Weights of a small GPT-style language model, trained from scratch on English Wikipedia.
Architecture: rotary positions, biases, untied embeddings.
Training: a variant of Adam for these matrices, 517M tokens, 10700 steps.
Each number is 50 + 12 x the weight over the matrix's rms, rounded and kept within 0 to 99. Layers, rows and columns count from 0.

# layer 4 attention key, 576x576, rms 0.021, rows 96-132, columns 288-383
55 25 62 38 40 75 45 71 48 67 46 55 43 61 32 66 63 61 44 72 43 38 51 40 49 36 68 44 38 56 48 59 47 30 46 59 42 43 42 51 54 66 51 56 60 36 40 58 52 48 51 91 35 42 42 45 32 36 40 47 27 50 42 53 50 81 84 58 47 44 53 48 31 57 46 60 24 60 43 53 25 51 33 44 19 30 34 43 25 43 50 61 39 39 30 42
35 48 46 53 51 30 38 42 56 52 39 46 68 38 70 41 27 44 59 45 41 37 67 38 34 46 49 50 43 54 58 66 40 61 59 61 37 48 48 47 54 51 68 64 47 47 49 33 26 33 55 37 46 61 64 42 55 75 43 22 40 59 46 40 64 37 52 49 54 55 61 73 51 56 65 58 58 39 65 50 70 36 62 50 56 46 44 67 65 27 57 51 63 68 43 31
33 56 54 43 68 22 70 48 52 41 48 48 67 38 59 34 35 44 39 25 46 50 44 65 47 49 54 57 63 70 44 39 53 56 42 56 41 58 39 53 29 39 56 56 38 64 56 37 42 61 60 15 66 47 68 35 59 58 45 55 67 52 70 40 63 31 42 49 73 39 44 40 56 38 39 49 71 48 37 31 81 52 61 36 58 49 66 67 56 66 81 59 46 49 33 59
28 59 54 55 43 43 61 29 46 51 51 44 57 42 53 38 25 27 48 52 53 45 31 45 60 61 56 63 57 67 45 45 48 64 40 55 54 53 25 55 37 30 50 38 25 78 57 15 41 49 60 33 51 51 68 33 67 45 48 36 71 61 71 52 57 37 40 49 61 38 47 52 71 34 31 42 75 68 33 24 59 60 66 31 70 55 65 84 51 65 69 53 52 52 45 49
54 47 63 57 37 55 42 57 40 54 65 54 43 47 38 41 74 59 35 66 55 57 46 43 42 51 52 53 46 36 36 36 66 57 63 50 49 58 70 59 51 43 50 59 42 46 40 60 54 51 57 52 43 51 39 41 35 39 52 49 44 51 34 65 32 56 42 55 45 52 47 59 45 55 68 43 53 44 58 53 48 75 34 60 49 62 52 30 41 51 46 27 60 48 44 74
70 48 54 81 45 48 39 55 57 56 40 71 46 52 60 55 62 46 56 63 46 59 48 53 46 30 46 46 49 59 56 40 29 44 52 62 55 45 64 49 56 42 53 50 54 41 55 63 54 48 45 57 46 74 48 44 41 51 38 44 38 47 51 49 42 65 54 55 50 51 54 53 47 52 51 46 31 48 49 66 36 58 57 54 53 39 47 58 48 55 47 46 58 43 69 59
47 51 50 28 40 56 47 44 39 38 56 46 48 60 52 47 36 55 54 49 42 49 46 63 63 46 52 43 66 51 43 50 45 50 62 52 55 47 55 59 38 55 40 34 34 60 64 42 62 48 62 50 57 50 58 54 44 45 53 48 53 40 58 63 41 49 45 48 41 48 55 51 57 36 52 58 64 62 48 48 65 57 55 51 28 54 56 52 52 60 58 52 53 60 47 43
48 44 54 57 58 39 63 60 47 48 42 39 64 61 46 44 66 58 46 51 41 52 37 45 29 46 43 42 68 43 41 48 54 50 60 48 46 44 48 58 47 35 45 46 53 56 39 59 47 53 47 57 43 61 37 42 42 44 49 66 53 32 48 54 48 39 34 43 53 54 70 53 41 67 43 56 41 50 61 51 52 52 34 44 56 40 50 51 60 51 59 43 39 60 55 58
59 47 60 46 55 64 52 57 59 50 75 58 54 54 48 48 55 63 62 51 32 49 44 59 50 35 43 49 43 32 31 46 58 45 60 39 51 42 78 56 42 70 36 47 83 35 39 74 48 21 44 56 60 35 57 61 41 27 58 59 41 45 26 53 57 56 58 48 41 60 37 48 30 54 62 46 41 60 39 49 25 51 27 68 32 60 28 36 63 62 37 46 55 57 59 58
45 59 35 33 45 44 38 42 62 56 38 30 44 46 67 43 41 60 57 66 57 48 50 59 41 54 65 44 51 60 67 62 51 65 57 46 60 42 61 35 50 45 71 45 31 48 44 51 49 64 54 44 41 51 59 46 54 52 43 24 59 56 58 50 42 43 28 51 51 67 45 69 52 53 33 58 59 40 34 42 59 39 73 35 66 56 40 69 53 56 58 54 42 57 52 34
58 52 38 48 62 48 47 40 70 53 51 17 47 57 50 49 20 55 49 51 39 38 55 50 55 48 49 53 66 50 70 59 73 38 48 41 42 46 46 53 59 44 62 71 49 64 39 55 59 58 53 29 55 73 65 38 49 56 45 48 49 54 48 27 70 44 59 45 51 38 44 59 43 34 25 67 54 45 54 59 57 47 58 67 49 41 48 62 33 39 46 59 45 61 46 46
45 46 44 64 35 35 50 42 69 41 51 34 47 58 38 52 39 49 31 47 51 55 52 31 25 56 42 45 61 49 50 66 50 53 37 30 40 44 78 41 49 52 73 54 51 30 43 63 67 51 42 39 47 34 74 71 29 36 63 74 51 56 27 55 40 50 44 52 42 55 46 48 63 66 53 46 57 35 25 54 47 52 54 69 51 55 45 29 66 36 25 41 42 38 41 50
62 38 49 53 32 42 52 33 53 56 62 50 58 36 43 44 48 49 55 43 38 67 39 62 57 45 44 65 60 51 45 28 28 37 31 58 58 40 58 54 36 43 28 47 59 43 26 62 80 47 53 62 66 45 61 63 49 32 54 51 42 37 57 47 49 19 63 43 51 59 51 49 55 36 34 50 43 63 30 29 50 45 22 51 52 42 57 44 41 58 51 69 49 61 51 86
55 43 72 46 50 58 27 62 36 42 53 54 44 58 55 60 60 38 65 64 57 44 51 58 40 50 40 33 35 44 49 52 57 37 53 50 51 49 70 42 65 47 40 51 55 25 30 60 37 60 53 68 50 49 40 65 36 44 63 40 41 55 43 57 43 61 42 58 25 49 44 56 33 67 70 39 31 44 50 71 36 45 31 67 32 47 43 22 58 41 38 35 66 47 50 42
50 78 40 54 64 40 63 53 39 57 38 45 47 53 63 49 40 53 42 62 41 36 25 46 54 60 58 50 73 62 57 66 42 50 73 55 56 53 45 36 48 46 70 35 49 55 42 37 57 56 56 37 46 46 47 41 71 59 59 50 56 49 64 44 37 55 41 44 50 60 51 52 59 31 41 50 59 36 39 42 54 38 68 41 70 58 41 63 52 40 61 46 61 44 38 36
37 57 52 48 61 38 38 47 55 59 29 59 55 39 48 27 36 60 47 47 48 40 71 65 55 72 57 62 46 48 74 53 32 52 52 40 64 48 42 37 57 40 57 47 44 58 38 49 55 43 66 31 53 50 53 23 55 67 40 35 61 42 71 55 37 52 39 33 56 49 48 44 59 37 39 42 47 41 43 54 47 63 55 40 67 55 36 45 38 26 63 48 45 47 47 48
44 79 54 41 37 38 53 17 61 52 60 53 70 43 44 51 38 47 51 53 45 62 45 57 69 78 57 68 69 48 51 48 38 50 40 47 57 45 51 47 40 48 58 40 39 83 51 29 22 64 62 30 71 37 72 46 79 72 55 30 44 68 79 60 42 57 57 62 63 55 53 61 62 40 30 74 73 48 45 21 89 56 68 41 71 65 56 69 64 56 80 66 53 66 40 25
38 56 30 62 47 28 58 36 43 47 47 54 36 32 70 49 42 55 51 41 45 49 39 62 69 72 65 63 48 53 74 52 50 53 44 54 54 82 36 38 35 36 45 47 54 72 71 29 30 70 41 40 61 37 63 18 59 49 26 37 45 68 77 44 56 62 41 33 65 37 38 60 71 29 34 52 75 55 55 37 76 38 62 38 75 60 57 56 57 39 63 54 60 47 26 48
58 40 56 50 41 77 35 53 58 49 24 59 79 50 30 61 79 68 55 58 79 61 25 23 34 33 56 41 37 48 42 56 62 48 52 44 52 44 83 73 39 73 29 36 72 25 48 52 85 61 52 59 56 49 27 64 25 43 51 58 58 53 30 67 43 41 46 44 28 55 53 59 57 83 61 51 37 36 59 79 23 63 17 65 23 37 43 15 51 50 09 19 59 65 65 83
27 70 33 52 49 43 44 29 62 53 49 43 45 55 62 45 14 44 38 29 30 36 58 55 90 77 57 66 60 70 47 66 49 70 52 57 61 65 36 27 55 52 45 65 47 99 57 40 24 32 50 45 66 49 70 46 73 79 58 21 67 61 56 37 48 56 53 36 60 39 34 40 43 07 28 74 75 47 48 28 95 31 77 42 77 48 63 88 63 30 75 99 52 47 10 25
41 32 53 48 34 59 46 62 51 56 55 51 41 54 56 40 62 64 43 53 57 27 57 40 43 42 53 49 46 35 40 53 53 48 42 50 49 50 56 44 49 55 63 53 53 59 59 57 57 64 38 56 36 41 42 61 56 42 54 54 43 38 56 68 43 63 36 56 43 41 42 51 45 55 61 51 49 40 61 62 46 45 41 49 46 51 27 25 39 51 34 57 59 50 53 42
21 43 43 54 63 54 32 24 55 43 37 51 55 45 54 47 40 37 58 43 54 31 36 32 60 62 71 62 44 20 69 62 51 59 55 58 53 48 63 29 50 58 58 39 27 81 45 52 63 52 60 48 58 31 44 57 54 47 51 42 58 52 72 39 51 48 48 53 40 38 56 53 58 35 21 57 69 50 47 48 56 33 61 40 60 33 75 67 35 59 57 62 45 39 37 33
38 43 34 39 42 45 52 47 57 38 62 67 70 37 62 32 57 56 37 51 56 41 25 49 63 53 51 46 53 64 32 56 43 52 62 64 48 31 44 52 63 51 54 32 68 41 51 44 56 52 54 56 47 40 56 61 27 46 41 56 51 59 51 51 56 24 57 41 42 40 57 70 47 59 45 48 32 75 22 36 50 48 34 60 45 64 32 44 64 40 42 30 61 38 52 60
50 50 52 70 26 58 33 42 37 41 36 75 46 39 61 48 66 41 39 45 58 43 34 50 53 41 50 65 57 46 58 70 50 49 59 42 50 57 63 53 58 59 51 46 58 57 72 35 57 57 44 80 51 55 61 63 43 47 49 50 76 37 54 51 54 56 52 49 55 48 28 58 54 50 55 54 48 58 42 47 52 45 21 62 49 50 76 35 33 58 41 60 54 48 50 42
57 71 40 64 44 56 57 49 43 44 51 48 51 60 65 49 69 44 77 56 52 42 52 57 64 46 46 71 59 38 56 21 52 61 44 60 78 30 40 57 38 58 50 54 43 62 41 52 35 51 39 37 37 33 35 52 48 58 48 37 45 42 38 49 39 45 57 50 57 55 42 56 55 66 19 50 32 50 30 62 61 64 46 55 69 64 56 51 24 46 55 35 70 34 43 50
47 51 51 43 58 32 57 44 74 56 40 40 39 36 49 55 57 42 27 38 45 45 60 31 28 57 47 32 52 52 39 30 73 32 56 63 48 48 39 48 53 57 59 67 42 48 68 55 52 58 68 48 69 36 63 46 69 44 50 36 62 55 51 50 35 37 37 33 46 43 38 27 47 70 33 51 60 46 57 71 66 57 84 55 55 69 60 49 43 43 60 48 66 44 49 34
36 39 49 33 60 69 35 36 37 50 53 52 32 62 48 48 78 67 39 43 49 35 51 41 48 53 44 50 43 70 53 50 43 59 40 64 43 49 41 54 39 59 38 65 76 70 48 55 40 46 38 51 47 45 48 50 49 53 46 56 51 54 52 41 67 51 47 35 51 50 63 57 57 45 52 63 46 69 22 37 47 61 23 46 53 55 53 53 49 57 31 62 51 41 54 57
34 44 79 53 42 59 49 77 33 63 47 49 74 49 36 67 32 49 33 42 54 61 43 50 47 50 54 48 51 60 43 48 46 31 60 64 52 44 48 37 34 55 48 53 63 54 42 44 53 49 41 53 45 52 42 48 44 39 52 61 47 77 67 62 49 50 40 75 48 42 40 54 63 47 46 48 44 34 47 60 41 32 58 42 47 49 53 40 68 53 39 43 64 55 59 74
42 34 73 46 60 42 59 49 70 36 38 62 57 49 36 56 23 52 56 47 45 66 52 72 33 53 50 47 48 45 57 67 38 64 62 44 45 54 47 48 45 35 55 72 56 63 58 31 41 42 36 55 55 38 50 51 59 47 64 39 57 52 57 51 47 37 59 49 36 47 51 69 43 35 70 39 69 32 66 58 61 38 59 70 68 55 58 59 44 54 54 62 66 61 31 47
32 56 32 64 64 32 50 39 53 59 49 60 49 50 68 32 64 52 61 53 43 59 43 67 34 52 45 57 51 58 71 49 51 54 26 28 35 48 34 36 54 42 34 40 48 48 42 44 74 45 53 46 59 39 58 52 39 36 51 98 52 40 48 61 42 51 35 57 58 61 35 57 45 34 25 39 35 53 61 42 33 49 66 50 79 51 64 79 31 30 60 42 55 42 40 53
56 70 68 81 39 60 57 40 54 50 39 69 41 37 31 40 54 45 46 51 54 57 71 53 38 50 47 58 54 57 68 48 39 55 47 47 43 46 38 44 48 41 52 41 44 49 44 78 59 53 54 35 35 44 45 41 61 47 40 58 40 54 36 61 58 53 57 34 58 57 35 51 50 35 54 69 38 58 39 48 46 67 65 49 63 53 58 42 63 47 46 54 43 48 65 38
51 44 22 59 39 42 38 53 57 45 67 60 43 35 57 49 64 65 40 55 44 53 48 45 57 56 73 62 36 56 59 55 53 51 43 56 44 47 72 44 26 44 50 59 48 51 39 59 49 45 35 54 56 48 59 57 67 43 67 26 44 61 67 46 63 36 65 69 48 47 40 63 38 56 27 50 52 53 53 39 31 49 67 40 33 38 51 57 34 54 52 44 51 62 66 54
48 60 43 50 64 50 52 53 59 65 39 53 49 40 79 58 30 49 44 34 68 38 59 59 45 42 41 40 69 47 42 37 24 67 22 46 39 44 48 59 38 41 68 38 72 68 44 73 38 51 48 51 67 44 36 56 36 51 52 55 54 41 69 44 48 53 55 36 48 52 35 41 50 30 49 76 53 56 41 52 47 33 54 41 72 53 33 64 34 63 61 68 41 42 49 70
61 61 56 64 57 47 46 49 42 54 64 52 50 43 55 46 53 65 58 47 53 33 68 47 36 44 47 49 54 83 51 45 42 53 50 59 54 39 60 62 51 49 43 60 60 58 43 45 58 55 39 49 50 54 69 45 54 44 62 51 64 65 57 46 76 36 45 32 68 50 58 52 56 20 44 43 76 40 60 50 40 54 48 53 37 31 63 45 59 54 61 48 57 75 48 55
51 45 50 47 43 66 60 48 61 58 63 54 58 51 56 45 59 61 50 63 81 51 42 46 56 56 70 59 51 44 55 39 51 42 46 47 68 64 40 16 58 58 53 48 50 77 58 47 46 49 76 52 56 45 58 64 54 47 57 42 42 49 46 50 62 78 44 58 53 42 46 80 51 54 55 63 75 39 59 56 46 48 56 32 40 49 55 54 48 52 58 51 52 55 43 75
52 45 51 35 62 44 30 63 55 50 70 44 51 70 37 64 70 48 29 44 66 42 48 44 36 57 55 27 58 39 56 69 46 63 61 38 47 56 71 21 45 52 50 41 42 40 62 32 50 49 47 64 59 37 29 61 52 47 32 49 20 62 43 39 30 54 59 53 46 59 63 50 31 66 64 48 55 47 72 39 42 71 49 55 36 45 52 31 45 56 40 58 55 47 52 50
46 38 40 53 51 54 31 70 35 46 27 42 40 66 71 28 25 50 52 51 45 38 60 41 32 57 51 61 30 43 54 48 33 50 49 48 41 51 53 48 49 70 35 17 54 76 41 51 45 54 59 56 38 53 39 69 46 44 47 45 43 60 42 47 58 44 53 37 60 34 36 71 43 28 56 39 61 55 58 47 55 46 23 57 63 71 76 31 51 40 57 51 29 42 53 47
# layer 4 attention query, 576x576, rms 0.0206, rows 97-132, columns 288-383
55 43 40 65 37 69 49 37 76 70 45 58 54 32 51 50 63 63 54 63 57 40 48 39 55 55 39 45 52 56 51 36 61 41 32 30 40 52 60 34 36 41 37 32 27 59 50 70 62 58 29 50 61 41 25 60 40 57 72 60 44 45 33 60 70 58 52 59 25 50 44 39 32 88 55 60 40 37 48 64 33 49 33 61 52 38 38 44 41 63 36 66 34 38 60 34
39 47 48 39 67 41 63 49 37 54 63 30 37 50 64 53 37 53 51 44 46 51 44 50 50 74 42 45 38 54 68 74 36 55 65 45 65 53 53 54 76 54 67 67 58 47 38 46 44 29 47 38 39 73 59 39 87 70 62 24 66 63 56 47 48 61 64 53 71 47 57 66 45 47 43 55 48 51 34 37 79 31 48 39 67 43 47 58 58 41 65 58 72 58 31 38
49 43 37 27 67 40 43 61 46 57 52 42 40 52 55 61 52 38 51 52 65 57 49 46 56 79 42 44 39 45 59 57 50 50 63 53 59 62 51 60 74 58 52 54 40 41 39 59 25 41 58 45 28 84 49 41 66 72 60 32 52 59 53 39 57 56 64 59 64 45 53 50 31 36 66 46 39 29 54 57 76 39 56 35 72 45 34 65 64 35 62 75 56 51 37 36
57 69 49 58 32 66 38 41 53 29 68 75 51 55 52 42 65 37 57 34 55 70 48 65 34 07 52 53 58 45 46 30 63 45 32 72 43 52 28 63 41 51 39 39 68 62 52 49 43 61 40 53 59 46 60 73 19 34 32 77 56 64 28 72 31 49 44 26 39 33 31 34 75 45 41 39 32 60 59 29 56 76 57 60 50 55 50 57 38 57 34 46 33 59 51 53
55 65 52 59 57 73 55 46 45 38 59 55 40 55 54 58 68 50 42 50 62 48 30 35 45 22 56 45 53 58 49 29 57 29 52 41 48 32 31 56 48 34 27 43 52 63 63 53 64 51 61 52 55 16 58 74 31 46 34 77 50 46 42 67 53 48 52 45 43 52 44 30 60 38 55 43 27 62 46 28 49 71 47 46 34 48 36 54 31 55 32 34 45 60 47 60
30 31 34 52 64 47 49 70 65 86 39 32 58 35 46 41 45 58 44 43 36 45 51 58 58 83 43 34 44 55 60 84 40 59 54 60 55 55 51 36 83 58 60 61 38 31 51 73 29 55 45 36 36 74 59 45 58 59 66 25 52 46 68 51 59 59 46 64 70 26 49 34 42 34 59 54 53 43 48 43 66 27 63 32 72 37 52 61 49 44 56 74 58 53 43 34
83 63 50 45 37 64 66 47 35 39 67 61 38 67 40 71 78 52 45 57 60 37 43 58 45 04 44 64 45 53 41 05 73 40 42 56 54 45 45 56 17 47 47 41 73 53 56 53 91 34 63 68 63 34 45 49 23 33 21 71 55 44 15 51 44 37 50 34 39 61 57 55 50 60 42 61 24 69 36 52 30 83 49 58 17 32 48 35 36 82 31 11 45 37 61 76
51 41 40 36 34 60 48 38 24 20 61 61 64 63 49 59 48 47 58 39 48 25 50 66 56 42 42 65 54 71 50 61 54 52 49 35 50 54 26 58 36 36 54 45 48 76 50 53 42 34 54 52 80 42 64 49 63 48 54 45 50 52 50 62 50 47 61 48 60 60 51 52 68 63 59 45 47 48 37 58 29 39 62 57 55 39 75 57 50 56 53 41 54 23 64 64
67 36 45 31 29 38 48 48 55 46 55 75 59 71 31 70 50 32 37 26 52 69 35 55 57 39 24 37 53 48 60 45 53 46 59 38 34 47 51 51 62 66 34 56 38 53 65 62 37 33 66 57 44 45 36 48 65 49 35 44 54 51 49 63 46 48 53 50 56 51 49 41 46 43 78 39 36 59 52 67 45 51 46 52 43 69 48 44 50 47 43 67 60 42 70 33
42 53 48 32 43 57 48 43 47 45 42 59 39 59 49 61 54 60 41 47 56 61 41 80 53 40 47 35 46 45 41 61 68 64 52 49 55 30 58 44 49 51 45 50 35 31 50 60 69 27 50 52 65 35 57 41 62 53 64 55 34 58 44 69 34 60 49 49 50 46 58 49 28 79 55 59 36 30 42 53 53 46 42 53 47 50 39 51 45 57 58 50 42 45 57 47
54 57 50 39 34 36 61 41 28 62 48 49 48 43 46 37 53 43 50 40 43 60 19 77 59 40 60 55 53 30 51 42 57 55 35 29 34 38 46 40 60 51 65 38 59 59 51 51 47 41 50 59 65 54 52 35 46 45 50 55 49 49 48 55 44 50 60 61 29 43 46 56 57 48 29 49 39 67 49 56 21 50 49 58 48 38 55 56 59 50 49 61 62 48 36 57
51 40 74 41 52 75 71 49 46 57 73 47 55 51 44 58 20 54 47 58 29 41 57 44 56 59 37 47 52 64 25 62 49 36 66 38 43 56 53 57 38 29 72 71 42 50 43 54 40 42 28 34 52 59 60 42 53 73 35 49 61 41 62 46 49 60 39 66 63 56 57 64 50 24 44 29 80 48 47 38 44 39 66 51 52 53 42 61 65 59 59 32 51 67 47 52
63 75 29 61 57 49 35 38 51 29 41 42 46 54 34 24 75 50 35 40 58 71 58 84 43 30 52 54 53 46 59 43 52 61 44 56 47 27 36 36 64 53 38 38 43 50 52 37 55 47 56 69 68 39 43 64 14 43 40 69 50 39 44 59 39 47 38 34 47 43 50 38 76 57 65 46 41 52 52 52 46 73 44 41 42 62 36 34 31 57 48 37 30 33 50 52
45 24 63 40 42 60 59 52 53 78 46 59 54 25 57 74 54 66 53 69 36 34 38 21 68 77 52 43 57 44 60 42 48 21 67 23 38 76 58 47 33 50 42 41 29 44 48 59 60 51 24 40 53 42 38 48 72 58 58 42 39 53 39 47 76 54 63 69 51 52 55 69 35 68 41 46 57 54 52 57 39 28 39 63 48 56 49 49 47 53 23 62 49 51 47 44
52 39 60 34 57 58 59 61 41 57 54 55 43 47 60 68 15 55 51 59 48 40 54 21 44 65 32 52 47 55 32 66 57 43 63 36 58 63 56 49 47 69 49 55 54 50 47 47 47 27 46 41 52 52 51 35 96 46 70 28 40 63 59 27 70 54 70 47 49 68 59 76 23 64 44 59 76 44 42 62 50 15 39 42 38 18 80 53 60 67 42 53 64 57 56 42
45 48 35 60 62 45 28 55 40 57 47 33 49 44 43 41 43 50 42 35 46 55 49 63 45 43 47 39 52 56 76 45 55 42 34 63 48 56 41 31 76 63 53 64 36 49 54 54 51 62 41 47 34 52 56 43 50 67 49 43 59 44 45 45 48 65 56 58 57 27 44 46 35 44 67 43 54 39 57 40 51 35 53 38 55 47 40 63 62 36 57 62 37 44 49 44
43 46 50 52 54 50 43 46 52 51 55 54 46 39 48 29 56 46 33 65 55 55 40 42 29 68 50 43 51 41 64 59 58 53 52 63 62 66 54 35 67 48 46 61 35 38 42 48 45 51 44 58 29 50 38 51 51 36 37 43 58 38 49 46 39 44 48 50 54 45 43 25 51 57 58 47 64 33 47 29 54 56 59 40 55 64 38 54 57 32 49 42 45 42 44 33
33 64 61 48 43 40 53 50 41 48 68 74 45 41 56 52 37 38 44 52 47 42 38 52 38 48 52 47 49 57 65 57 27 43 57 58 44 70 37 53 40 58 53 30 58 65 51 37 58 44 55 57 61 45 53 50 55 47 47 42 55 59 64 46 49 57 45 49 49 53 48 47 52 52 57 51 48 56 39 34 50 68 56 45 48 58 55 51 55 61 75 59 50 43 35 46
43 65 44 49 49 50 50 53 51 55 41 50 50 61 48 49 56 52 38 50 33 40 49 49 47 53 67 35 41 57 58 48 47 50 41 53 49 63 43 51 56 55 49 55 41 45 57 49 40 49 44 67 49 48 58 43 54 32 52 51 46 35 41 62 42 58 50 54 50 28 59 45 63 44 57 56 46 40 58 60 56 52 48 71 53 43 47 46 56 28 51 55 47 46 53 38
62 42 47 48 63 40 59 50 69 35 54 55 63 60 49 64 64 54 59 64 48 75 48 56 44 44 72 61 48 34 56 52 50 28 55 43 49 34 56 41 64 61 41 26 42 21 60 69 54 65 61 47 65 49 47 52 41 31 39 53 52 48 38 50 46 52 53 52 43 41 53 64 59 55 55 65 64 63 62 55 18 56 42 51 64 52 49 55 54 43 70 36 44 52 22 55
49 68 51 24 33 32 47 45 82 60 46 60 25 51 41 58 41 54 55 39 45 59 51 51 66 51 56 41 66 47 60 57 39 34 39 63 53 67 43 43 57 30 65 51 33 53 57 54 41 59 39 62 35 39 35 41 41 48 48 45 56 48 59 48 31 55 46 53 49 43 49 49 47 48 65 72 40 60 54 49 62 77 45 43 59 57 32 59 52 43 56 62 32 56 62 41
57 45 54 63 60 47 61 57 66 62 49 42 49 48 40 55 77 46 57 57 65 63 52 79 80 34 69 41 44 39 63 51 44 64 32 56 45 50 48 45 36 42 27 49 35 45 46 64 36 55 39 44 36 48 34 45 69 48 48 48 56 36 63 61 52 47 52 45 54 50 50 52 47 44 50 61 65 47 80 43 64 41 61 54 71 59 58 57 60 58 44 65 61 47 32 47
42 48 43 47 69 39 45 49 85 50 60 66 40 31 42 57 38 35 51 53 45 35 62 40 42 79 56 46 53 57 47 54 46 44 30 72 63 64 37 27 53 42 52 58 39 48 47 50 42 68 63 42 24 44 56 63 46 36 23 68 69 65 44 68 45 40 61 51 32 67 36 48 70 53 54 63 42 57 54 48 43 48 57 50 41 48 33 26 40 41 52 36 42 52 53 26
47 26 39 68 31 35 41 73 49 55 30 44 48 65 53 59 46 66 46 58 48 64 54 44 41 78 39 39 44 47 26 56 69 46 50 64 60 54 35 45 65 53 42 39 36 60 74 34 55 57 40 50 49 57 35 50 40 56 47 67 62 39 47 53 59 77 50 53 74 39 79 21 63 37 75 45 70 37 48 55 50 46 71 49 37 54 70 24 50 66 50 50 65 49 53 54
50 46 48 36 42 52 20 60 49 58 69 46 39 43 55 38 36 42 61 66 46 61 40 62 46 66 51 37 49 81 56 43 63 70 45 63 69 56 76 45 55 55 41 50 51 50 36 69 65 45 56 65 56 66 47 59 58 48 60 74 51 36 74 42 53 59 57 59 48 58 39 71 61 46 57 52 42 40 34 32 57 30 41 47 66 48 50 55 51 21 46 45 53 43 59 61
45 59 48 45 28 72 44 49 65 39 45 49 60 54 51 71 55 52 50 39 49 45 52 62 49 62 59 49 60 56 50 45 38 60 46 51 38 46 29 38 37 55 49 43 38 43 52 50 64 41 47 50 47 34 26 27 73 53 60 41 60 53 46 47 54 62 61 74 71 43 48 33 56 46 53 46 56 42 51 54 45 62 69 67 64 56 42 39 66 36 61 52 57 49 64 42
78 58 55 74 52 41 53 59 55 59 32 47 51 48 57 32 58 48 66 53 60 52 48 81 51 51 33 75 63 39 49 37 29 64 46 75 70 47 54 62 58 26 49 48 35 55 43 35 45 64 69 50 44 77 44 48 51 43 50 62 53 54 27 58 45 54 43 49 44 57 50 49 63 29 62 32 64 62 58 23 38 58 30 62 66 59 26 65 53 51 38 55 41 41 37 45
46 46 35 48 57 53 41 38 53 45 41 61 40 39 60 40 45 52 63 32 46 53 67 43 67 55 43 41 40 44 47 47 48 59 44 57 59 51 65 55 58 60 41 49 50 61 58 46 46 57 35 61 30 49 51 49 56 46 48 41 57 36 31 56 60 38 44 56 50 55 51 54 49 52 59 56 58 42 35 35 61 44 46 39 52 30 55 48 41 36 63 55 74 54 55 63
52 75 68 58 63 36 51 63 63 38 62 31 49 61 48 54 45 55 49 41 54 25 65 33 57 61 52 49 77 55 45 47 77 53 44 52 46 66 51 56 61 41 54 64 46 49 72 42 40 47 49 55 30 70 42 67 50 42 51 55 52 50 74 28 81 37 55 48 58 46 72 56 43 54 70 59 62 54 43 54 49 61 44 63 50 41 53 57 62 71 70 58 32 50 64 38
55 42 36 48 48 47 53 56 41 46 36 54 57 46 44 69 39 41 31 53 50 50 65 41 44 34 50 64 68 38 52 54 37 51 70 45 32 62 35 60 38 57 59 55 46 67 58 46 74 46 40 30 44 54 62 81 43 51 34 61 64 45 33 53 48 48 64 52 52 62 51 82 47 53 50 45 60 45 49 44 46 32 46 67 57 68 40 61 59 44 38 38 49 32 40 48
51 72 33 35 60 54 43 18 35 43 61 45 51 52 25 46 45 65 46 44 44 39 56 79 50 38 55 49 53 39 54 56 48 53 52 44 28 39 40 36 42 74 81 38 44 55 83 72 60 51 62 62 34 39 56 47 64 60 57 48 58 66 45 52 61 81 56 35 68 52 43 49 42 57 70 53 51 51 45 56 58 47 50 72 60 32 61 54 42 73 66 56 44 29 49 54
60 35 50 60 52 67 50 51 51 48 50 39 64 51 24 63 43 71 45 48 48 39 56 55 33 50 40 51 41 46 53 33 52 30 67 55 59 35 46 58 48 55 40 54 37 47 37 66 47 58 40 32 48 68 65 47 46 55 36 48 57 45 30 64 77 51 37 31 47 80 64 61 51 61 35 55 43 58 45 31 35 37 40 50 40 43 62 43 64 60 51 49 51 50 46 50
66 39 67 44 73 75 47 53 50 47 61 41 41 47 55 45 56 38 36 38 54 39 48 61 57 47 48 49 52 23 33 28 41 58 50 49 51 52 35 58 48 53 52 56 61 34 47 45 24 39 40 49 31 29 45 52 49 32 76 60 40 24 45 50 61 36 51 51 39 39 38 48 55 57 38 40 28 43 47 57 56 55 62 49 63 52 38 51 42 45 61 37 63 62 57 52
51 40 65 31 30 49 38 55 57 72 61 36 45 49 31 47 46 70 65 12 69 45 52 52 34 40 44 61 57 75 43 51 43 53 42 40 23 30 41 48 72 52 53 65 42 46 40 48 49 61 56 78 47 56 52 37 52 54 51 49 40 25 61 45 43 70 57 49 34 54 53 30 63 49 42 41 56 62 56 33 20 49 39 53 44 50 47 53 73 42 69 53 36 49 58 86
36 82 24 44 60 53 54 47 36 67 69 44 58 49 44 31 36 61 37 43 38 71 49 66 57 42 62 56 33 62 55 56 47 41 42 53 24 54 34 68 56 47 68 33 43 39 56 45 51 45 68 31 55 58 71 28 59 58 47 40 45 59 44 34 51 60 51 74 65 56 65 59 60 70 33 46 49 48 40 58 57 45 74 28 45 36 58 74 56 51 42 40 36 49 56 34
59 55 46 52 41 63 78 52 61 60 61 47 33 36 52 51 55 46 49 48 48 39 61 60 44 63 69 22 77 48 37 27 36 53 40 41 49 53 37 47 50 45 43 62 48 74 57 54 56 49 38 53 60 77 56 59 40 50 55 59 56 34 45 31 61 41 41 41 50 56 29 54 36 53 53 43 35 39 48 57 33 41 58 39 53 45 33 44 54 56 62 65 42 42 48 40